From a checkpoint of a small transformer trained on Wikipedia.
Size: 9 layers, width 160, 2 heads of 64, MLP 512 squared ReLU, 2.96M parameters.
Architecture: LayerNorm before and after each block, rotary positions, no biases in attention or MLP, normalized queries and keys, some layers without attention, local attention windows, shifted keys, gated attention, capped logits.
Training: a variant of Muon for these matrices, 107M tokens, 7115 steps.
Each number is 500 + 40 x the weight over its row's rms, rounded and kept within 0 to 999. Layers, rows and columns count from 0. Numbers have three digits each. The size before them is the row's rms in percent of the matrix's.

# o: layer 5 attention output (transposed), 128x160, rms 0.131, rows 69-106, columns 80-159
# v: layer 5 attention value, 128x160, rms 0.13, rows 70-107, columns 80-159
o69 089:516432527440494551520510421495485559491531491477480498480508608461515456538508438546377553472446488518430476468567514509481618525515457542478505575524465479559430520502503529454473499527556543463564535465525461517471510538463570514546495459
v70 091:454497502402526417493504442495446467512504485458517516545490463522430559513465449532527492493495443510515519524593485521495478558422547560436421489501469468473552468506509503488568529527522545481498522427451573513480465483513540480463570490
o70 099:453517410492525461429475540470480478450473474454543531511420445479483490485477449486521529599528494601505488480554515517469452524473491463498523484559472499537519508565538463412519537515477448519533443476528473455521484459540475480450520432
v71 109:444439487533434455496494469562529451500561505486538513573534523489428439513540522533489499494569561455466442486489442629465519576497546433483528475555472534472450519496493491496510514469502450553547444509512493495475498461517477527502486524
o71 106:442401499503413455488397472513488466539507433501495516534536544525473472459534463505485493461594474447448449499494491540523502592486507440502497403473501507497523552578457533488553527550494472528580475485488487485469616508504520535467545470
v72 102:494524503486484481501485475560504570512538569532478537477515487490493470511485491362506468510566526564473583532479462534466564463489546550546442559405455482423438535482569464500519492533578499545454519434488487500545485509479514441484443518
o72 097:472488439496541449529527508529448553490459509542530493548538506472464557506508454396533496513511495598496534517484507445534489497497442525561451554506418546498538476479534435521539525504564508512480519487422456447506511527498479480517534544
v73 110:483470430439482548472479462502531462513504498457547514530497561516485578444453522522514426463560527508520477509521512487484521453473554487518484504477570490415563554504442509506491479571444506472532497503534481568494450542532471491509437487
o73 107:433517520499448503478569456503546508520517470501551527495544556537499431494537462520464481467584433466447468534553592500511497449487548460475487452538492451548512486519476539484516523516487521552573543513496507528533467496475464450426515432
v74 099:475461496532439535565567521467463522468593463505409491579451596490535479499448430519535441529543520517490495416544466490551481511459499528469498484527459491404509439449490538487464451483586505519537512499488502564463424533473499504472511476
o74 094:451407513528423515559568474494543491531582497501427548548418571487548416505534446528517510558538532530518460453481461526590469507486533435518447513486498505490478469474496456511509438483548515469499497481530511507440428520442514537487476524
v75 089:455522520534505534378420464496560493469483451546482477478536497546454549445501529505457539465483495561501486566478494536544490474464548516505496525500470503488528522477520425503536463576531443479489462487523466558483474498497430534578490510
o75 095:476504492463512503435569579449530497528480463534538483499483423511526505460482431507501511555518500487500561461499507500564525453508581485546466547505477569466571557468426454571496561533534425502517523441438501429510514525522495473509516491
v76 103:521478508517444467503447461579515486545459439540499547523423426452447542458474439486453495497455435593432512534444486523534568488443575485479513436476509491559487480473473541460490518435518572446546540543486558542497467550500550475470522510
o76 091:436555450565551515407499482481537492501498502553480523478412528518465486552473459518394537480493456530492562520486522545562526497464460505483523379526559532504466536517550428512497504516462513534494497523448510521439527520488459459544527458
v77 101:447523487478504465610517482509478514505524455559426522527480461471523443466535480425521525527550495529536503430526436515514548534470458474484508545446512450480499562518500461478485488450506589535567530498480544549563498459551458526549515470
o77 101:468537493510495521571467434473488467482532510515523484497474479429497461441506384443524467549625507469526487495557471539447506506452513499520533487445492489524524510512519461494505540499463567566574501477484561452466483499484450538554460472
v78 106:507451504478561459469494437492540529466494483478553572505493386436400515494492473459619503487451535451505512460514530497508529505454492519497551443553507537484520463487468561471566519510488535567531488539548555471446504519550465490559453489
o78 107:521465544495514501522534472480575480464475588501498496499489449442488512483525491465559486481527537503491538524470489411481535488426483534544516533545434500556464547475414633484528424495478497568526509547501479556409537525578494440528444457
v79 108:505426601489464473488469585478478498490503537424529450512567447540498439536459461473518433452510483509443565533517504479513514536545411515527472516552525481528504490500490524505450493542505542470611512479467504489516525481557519584498520509
o79 107:470439500480488502545524529485554582489519481488538544500550489492531493547500504467517539430487481511519468465484514450545453558531460504588464540468499449433454508563431494485425486502527510460563460537482496518525571458449533577519486503
v80 093:507509410505512540516564538544474493511511457484521550502570411516561479431494482475491555500460442436514466531446540484467485428474563431573583471510529530499475522517457475496603531460430524513477572561518514498511521482528541570502463464
o80 083:551517489547509481491533556488535461479524460487570505424549478476489423549548459494496462566517516444504476582504484489482498491499504478507512425554495564525439458491477559537491531514451438477499516447471436532532530466546473468529460451
v81 093:445531537508453475415485492500486510560497530504552536522497516559498568517495548451514527482491544575492509465523454593510509484534488520546463483463499512492549464506503463521492520429433533554556591560563444483528519552442482522508556473
o81 099:425460480453455487440511503510499508458496483515547536468492464508465574469506518521515573448519519539516480448533572593485508390487482493550446475607507507467545490483504468506478511501537535569532505489531503477534430502451578506536573488
v82 095:487516491548539559525523525473544526446490522525435480520561433520524484507534482469468447517525467451440535404492459560454450554523540521500447449559492500494544614497417523558497478460514468449450488456507533555449559545434523494456528488
o82 090:501550464485499558475500556515574475499477514496449470509541470546573582523547522514491521529506506384475490445483480530465411508511516490476433496464511567467488553562426515541480515518548513492430519478487558476487520527506498526421527442
v83 109:487539468542480537552433462498492472460492467541475494557466517542531485527539444496496424485518506501459466471545507466501471486471485480472424469423558568516479484501419431551492496479476589474483483525447458538499456523468497577517517527
o83 112:521502525518487519492575447497486490482486607607465442501449461580505474564507479509509453452480516556483453511543530494473570534524450472477443541517601507491545527442430463502570480478442489501530438450467482564537513498454533575472441461
v84 096:421552504484505482539513496527450494517582473543524450545471569433472439470515623464451504526462508493422406488456484496497534502472526478529509492476508467523517475490586510541507515508470508420548478548537462552528529566530581479496483539
o84 098:523564481536550479578519479553402482490521519560538487487514503473489453490590500574503455504433521618473459479499448508496556497455492529525513493469438473553442489436553499470456535565444434511505464494482458496519503561552505524468476406
v85 091:478544494487498465510522460509518546465532531488451598577515462498477458506558446478527464570476458423462530525504417495430526446543547456511497502545540515445485462431481568521492470550549488528482489558549479489487446535479534523469566472
o85 097:524497509468496455516514493479471490502491522507449553544443463517470532556530519491482465486530413391448509481492359521501466491520560482505557496514488511412524506502482487505522503485586554572519502565502515430538504553459523560506566524
v86 084:486559518481531515415487566511556463480515494570477545459565454535513529521465450486501536499496498480522491482458538536495543509530506469536466429455494551499444509502493450441547403542478399457448479490487508477487525524485516497550545443
o86 101:529526547506507526449488556473560463506460536479504550435501413465526559509423412505538522536511551431531536488409529471579539539523505450464492411514440475537475538441464540488480491521495501460482526561477511467542519528533508516583471470
v87 083:485486449504429580512502511462465505497441487494545562507466524474495479514524490466436473513500460456491476507538464540595567468465524531519501511416501499483468496478497479541520544476451482433528492488497458557475482452483507555537519607
o87 090:420475554497414493486487517499479526445551521444514451459497472481460498533527462498512502452483412528472507505536517568601577523468492524587548494428451425561458438489500477484464515460455610455548466477486522541502472449452481463493542553
v88 101:448474499517550515510528484576521575479444531521492504444459410461566563452519511507508524470503524508537441464557429509528459472460442518560516498433571478514516496490468536456490449497495525474487534437473550569500474511431517506480501519
o88 096:496446506514577559495514485498477582522432508514504456445527445476564494528482537472520508476459474461553430490504413468498453476473508509528451522500449464523462464522479522508512450534486450474459520449520508556482461460489588534481426515
v89 103:480535490436551528483521491502531427529432493484514501533515464504446542516523462506533530422543483489578539509505491532468495521514522511521484457510517497474566404544517482518477552523500502492510467467459529541461487521537498462516572440
o89 093:527557502469560486490545480399543441473490505416572541480447474565520459486538440503531477482546480502539495502499471511463525472558510474503477462563444516549423470571477534470457593558487493467505483461496491516557521492552562483474484425
v90 093:489473552531440512504470544502454537498540539461481499477534556500481512466448482504464511469525479511436535490498479551511497461503481413540499438559555535435522510462520572455452538504434544467441469450469528559572532525497533488496556497
o90 098:530543496513478550527426516487445516485546569529499506476540446522479470490428528547502481505525530528425509558497451516464473460456432424565479434578468464506498518422478555500517569482439419544449401527457500557543510504449575523470514545
v91 095:414534478471497509450524541490481529529489532498498494585496570458484507511507422450484530541503522498460492506446503538560549497565462513550460485517516508473587459501515479515574513468528463470486576488446513513553503451491523479478487493
o91 097:491484598529524505530502542535501521499440494476497538455585488472487526562527404593537537493474545468495461550459536458528545496604538477500502507546463431451544468481503538487510507499491569529517548482470485459521463521464531492528483488
v92 102:521458485447451451512488499592539584579484471551552483519491520491509538459544481525497525601564378571446550531486532485514490534540561486481504509499490517465484545485457461514478534488460465524486413444485524467444505511488491519541467477
o92 105:450524497480551479600525534547483435521571445451572541550544435557539515507532469502534498510536466615406546540494436495512489509507486428499483511558491416532516554438522504448436536500466558438476464417548445455479498419537499529501515419
v93 096:451497438498509509454445518482464549488481516612518537573579520477522501508513497458533530466445489569458474505498490490541472513486465447519501501582481546515468569586494515436459466499577490496495456495513526483591446491468465484512525532
o93 094:485515434444496473559434519465550583495425439495565495524532523464478557538470431486517524528486465503487483482472524479556594443439540491578546527540453535513481541486463535510529520520503527464568512469484532507598458465462455481518491457
v94 103:509491551592536411509452515481452562425542477524475443561487534464492463509520577446495495475524510445450521503507508488513515555502527400481538467457533497463447434517529537531532474492535475503532500440528473499511443531481479546535567519
o94 099:475456441538575451444452498512489622496533480522425469554484494497553478477528500465479485465524491402502517488504522560473549560563495520563494510525474472441547478469483569509500490436514467518522437444521509472476398536408518551533501486
v95 102:461477535482444498458541511431509506469510405523510507494494437479459515540462421530478536503563495548503536533559540505469512487577481528500527539522495511480559537512493565447425470475432481557515505519467574547475558529460507500561514463
o95 086:448480520507485428451552531505506572472505444480499557470524543516487524528517418525444542487565451554531517538544563521516442487558483515559498579480461526486471536484497546495447431511439481578495534484500511465434517573462413497474531510
v96 122:541473451501467452521526552510483521476544403490482492438480491588474471551483598494533432481497506440463589560547476478458459468468498490523438531505493552502505500492473555479478547476405494498514479532504538518478558547472495524503506586
o96 106:520561443511469498577526596489551499517514446489504468479475561579482456500472575515549468474505513401498538462517484547469439469476472448491406482540512539487537506458501547495535533453411416481540469494512517474476554531461504492461551519
v97 092:527536502421499505463507543528501463478428523524571519460500557563558454471466518564468454524510514483561464489438426539506441508499516447513560480514472508461519546532529447456433458524553485469539521454472507479534496534538476521490461497
o97 092:526532438431491507454516499478504501441529490498551548484503462415532475543499543530472458543509492455531472510513442487524493514516598499540512483575482489517501519577520478474443496565460424501564495482510515440538449532581539511474411418
v98 092:485553524512478593459497471497422518546499522535539489507493535510488513496498489505513579479455530456499485490467495445569561490461529538502561483506510576509443526434452478494497448484529434463504490535496457576423519538556454494453592497
o98 085:552532521592484545472490462468416463537495504515450470498491440507477417508525484480442609465446538486530501439448506518564469506424479495474534485468523560513473527485414407546569474480518522489460501507519500555488482513527513470486531508
v99 099:489545509503473460501492471424518464504524484464557499491462506510541417466553440525555426594514541475471518570526433512481508505492506535465546430474430515486469410495536519463523502535460492466546523433513422518533473485535403516557501511
o99 103:561510513465443430522449507423513498560453491529566508438494487492476440494463469498470443571507562483504566549490495409515508509562489506411530482518476510572449546536497464545506533525412452505519557392543500485515484496504467561521453535
v100 101:465513460529551516429487509557524427443460456483461548527513455428467526508474497530483477487570500575513516439497496485517508464446540437488492476550547484513483432500469415568559424506509434501516460456472469446504503500456513475516540466
o100 103:483437493517508535473524567497520465414524459476523503458498487458448511498498547531552501455539510521503566452522505557488444491461495447545489539553509475481401462576405463487603524454494477441547480483468474469474438475528489520508478461
v101 099:508439445460561484587564504503585478547479506481475525503456545491549525463520534495444409503571524491463463504526476487479487551503493494464581524516405441473534525547521554481529507470512497516581526460478504488468479428548523488456549438
o101 107:503526577473500442551489520479498518545581510498579468527480541510547433571486509510518450549523509579503479595502436478444478529482428484564485452549426455502479499458540587529469559526444567439461473464507508504459477466523556523464516525
v102 102:484514516497544459544521528465516497497529441551559504502556507451455425445479505509549508452512519478483477525503538473413482535473443479447522540507563449491449497527568430491490524563547552464499549583578461425551478534510529533506483491
o102 096:485561512485480439538477502520444510512459505480523513566491575484500511511467470430465532524525520483532460545472460446445468504489501495526539494506542545471567532573606527478507489565497494425505535507519570492512516505482509512536501541
v103 102:485465433528526457496484501572458475540553419492452543473507495474464565521549455500482492485481489531456543484506485570519532436510464426464510406491449463458559557424565508529563434472555445488519543573443537461503508516502477539482504538
o103 105:458492533511496491501470516541538399544528442508473518459552537438493488497560507426499430522524511605502537533512482513442466483442535488458520458606534454503478470474549555439464494505485473488565518524466569469468488387472544520441502545
v104 096:538516475500428549435530507455521447515467533479561516494435558506403556569518458528440477517551486466481463466424543456480496492517467520504494553497480527531425530423481461518403436541434477500462517443470518509537559476538461529502514503
o104 096:485533507503466546442518491504420447551511549444556561403408481508447491630535490502476471543547454472471422560446477495529475477491524532490442537555494463530465518475464473521493450509424522515441496473536519459481546514516471523550462438
v105 094:425524483540491471461503447536446457517513531422507345474523488553472482544510512541481555514543555516542482494500550534522554495479472553440478548520497546531466470431487522437508505439503517576515409485519468521490543483445477488550489549
o105 098:466552418521528495445584476522475454488494494421523468520546480548464459464535548545441526451508516548528515564495530491531436578463486508496504485503516453500430466416481560428471470464528505475502474464398497517494559522432514525510500545
v106 107:539573538507474559554475495521493493537459463502511478520498455564524492508519432496498484504425535514528436486477508525519537409404568448557489516507423511526559518493503458526508478522484567479384498389512559499498480530509510451499503486
o106 107:491611500451542485557439497524496532520443494490541486489457480473468500535559451524513484468472511448521435475537449557471551482501483515528468475487439531485533564544502495535491477501450585493536486453460467512521516570451423507522554574
v107 114:486532498516520490522437484547469472467446410491500473535451456493492525431563453519387529498460569470552530508534459469553473479533518567555509487478523442526445448541500454417504442475554468525528525562467531504482492495466521486517503479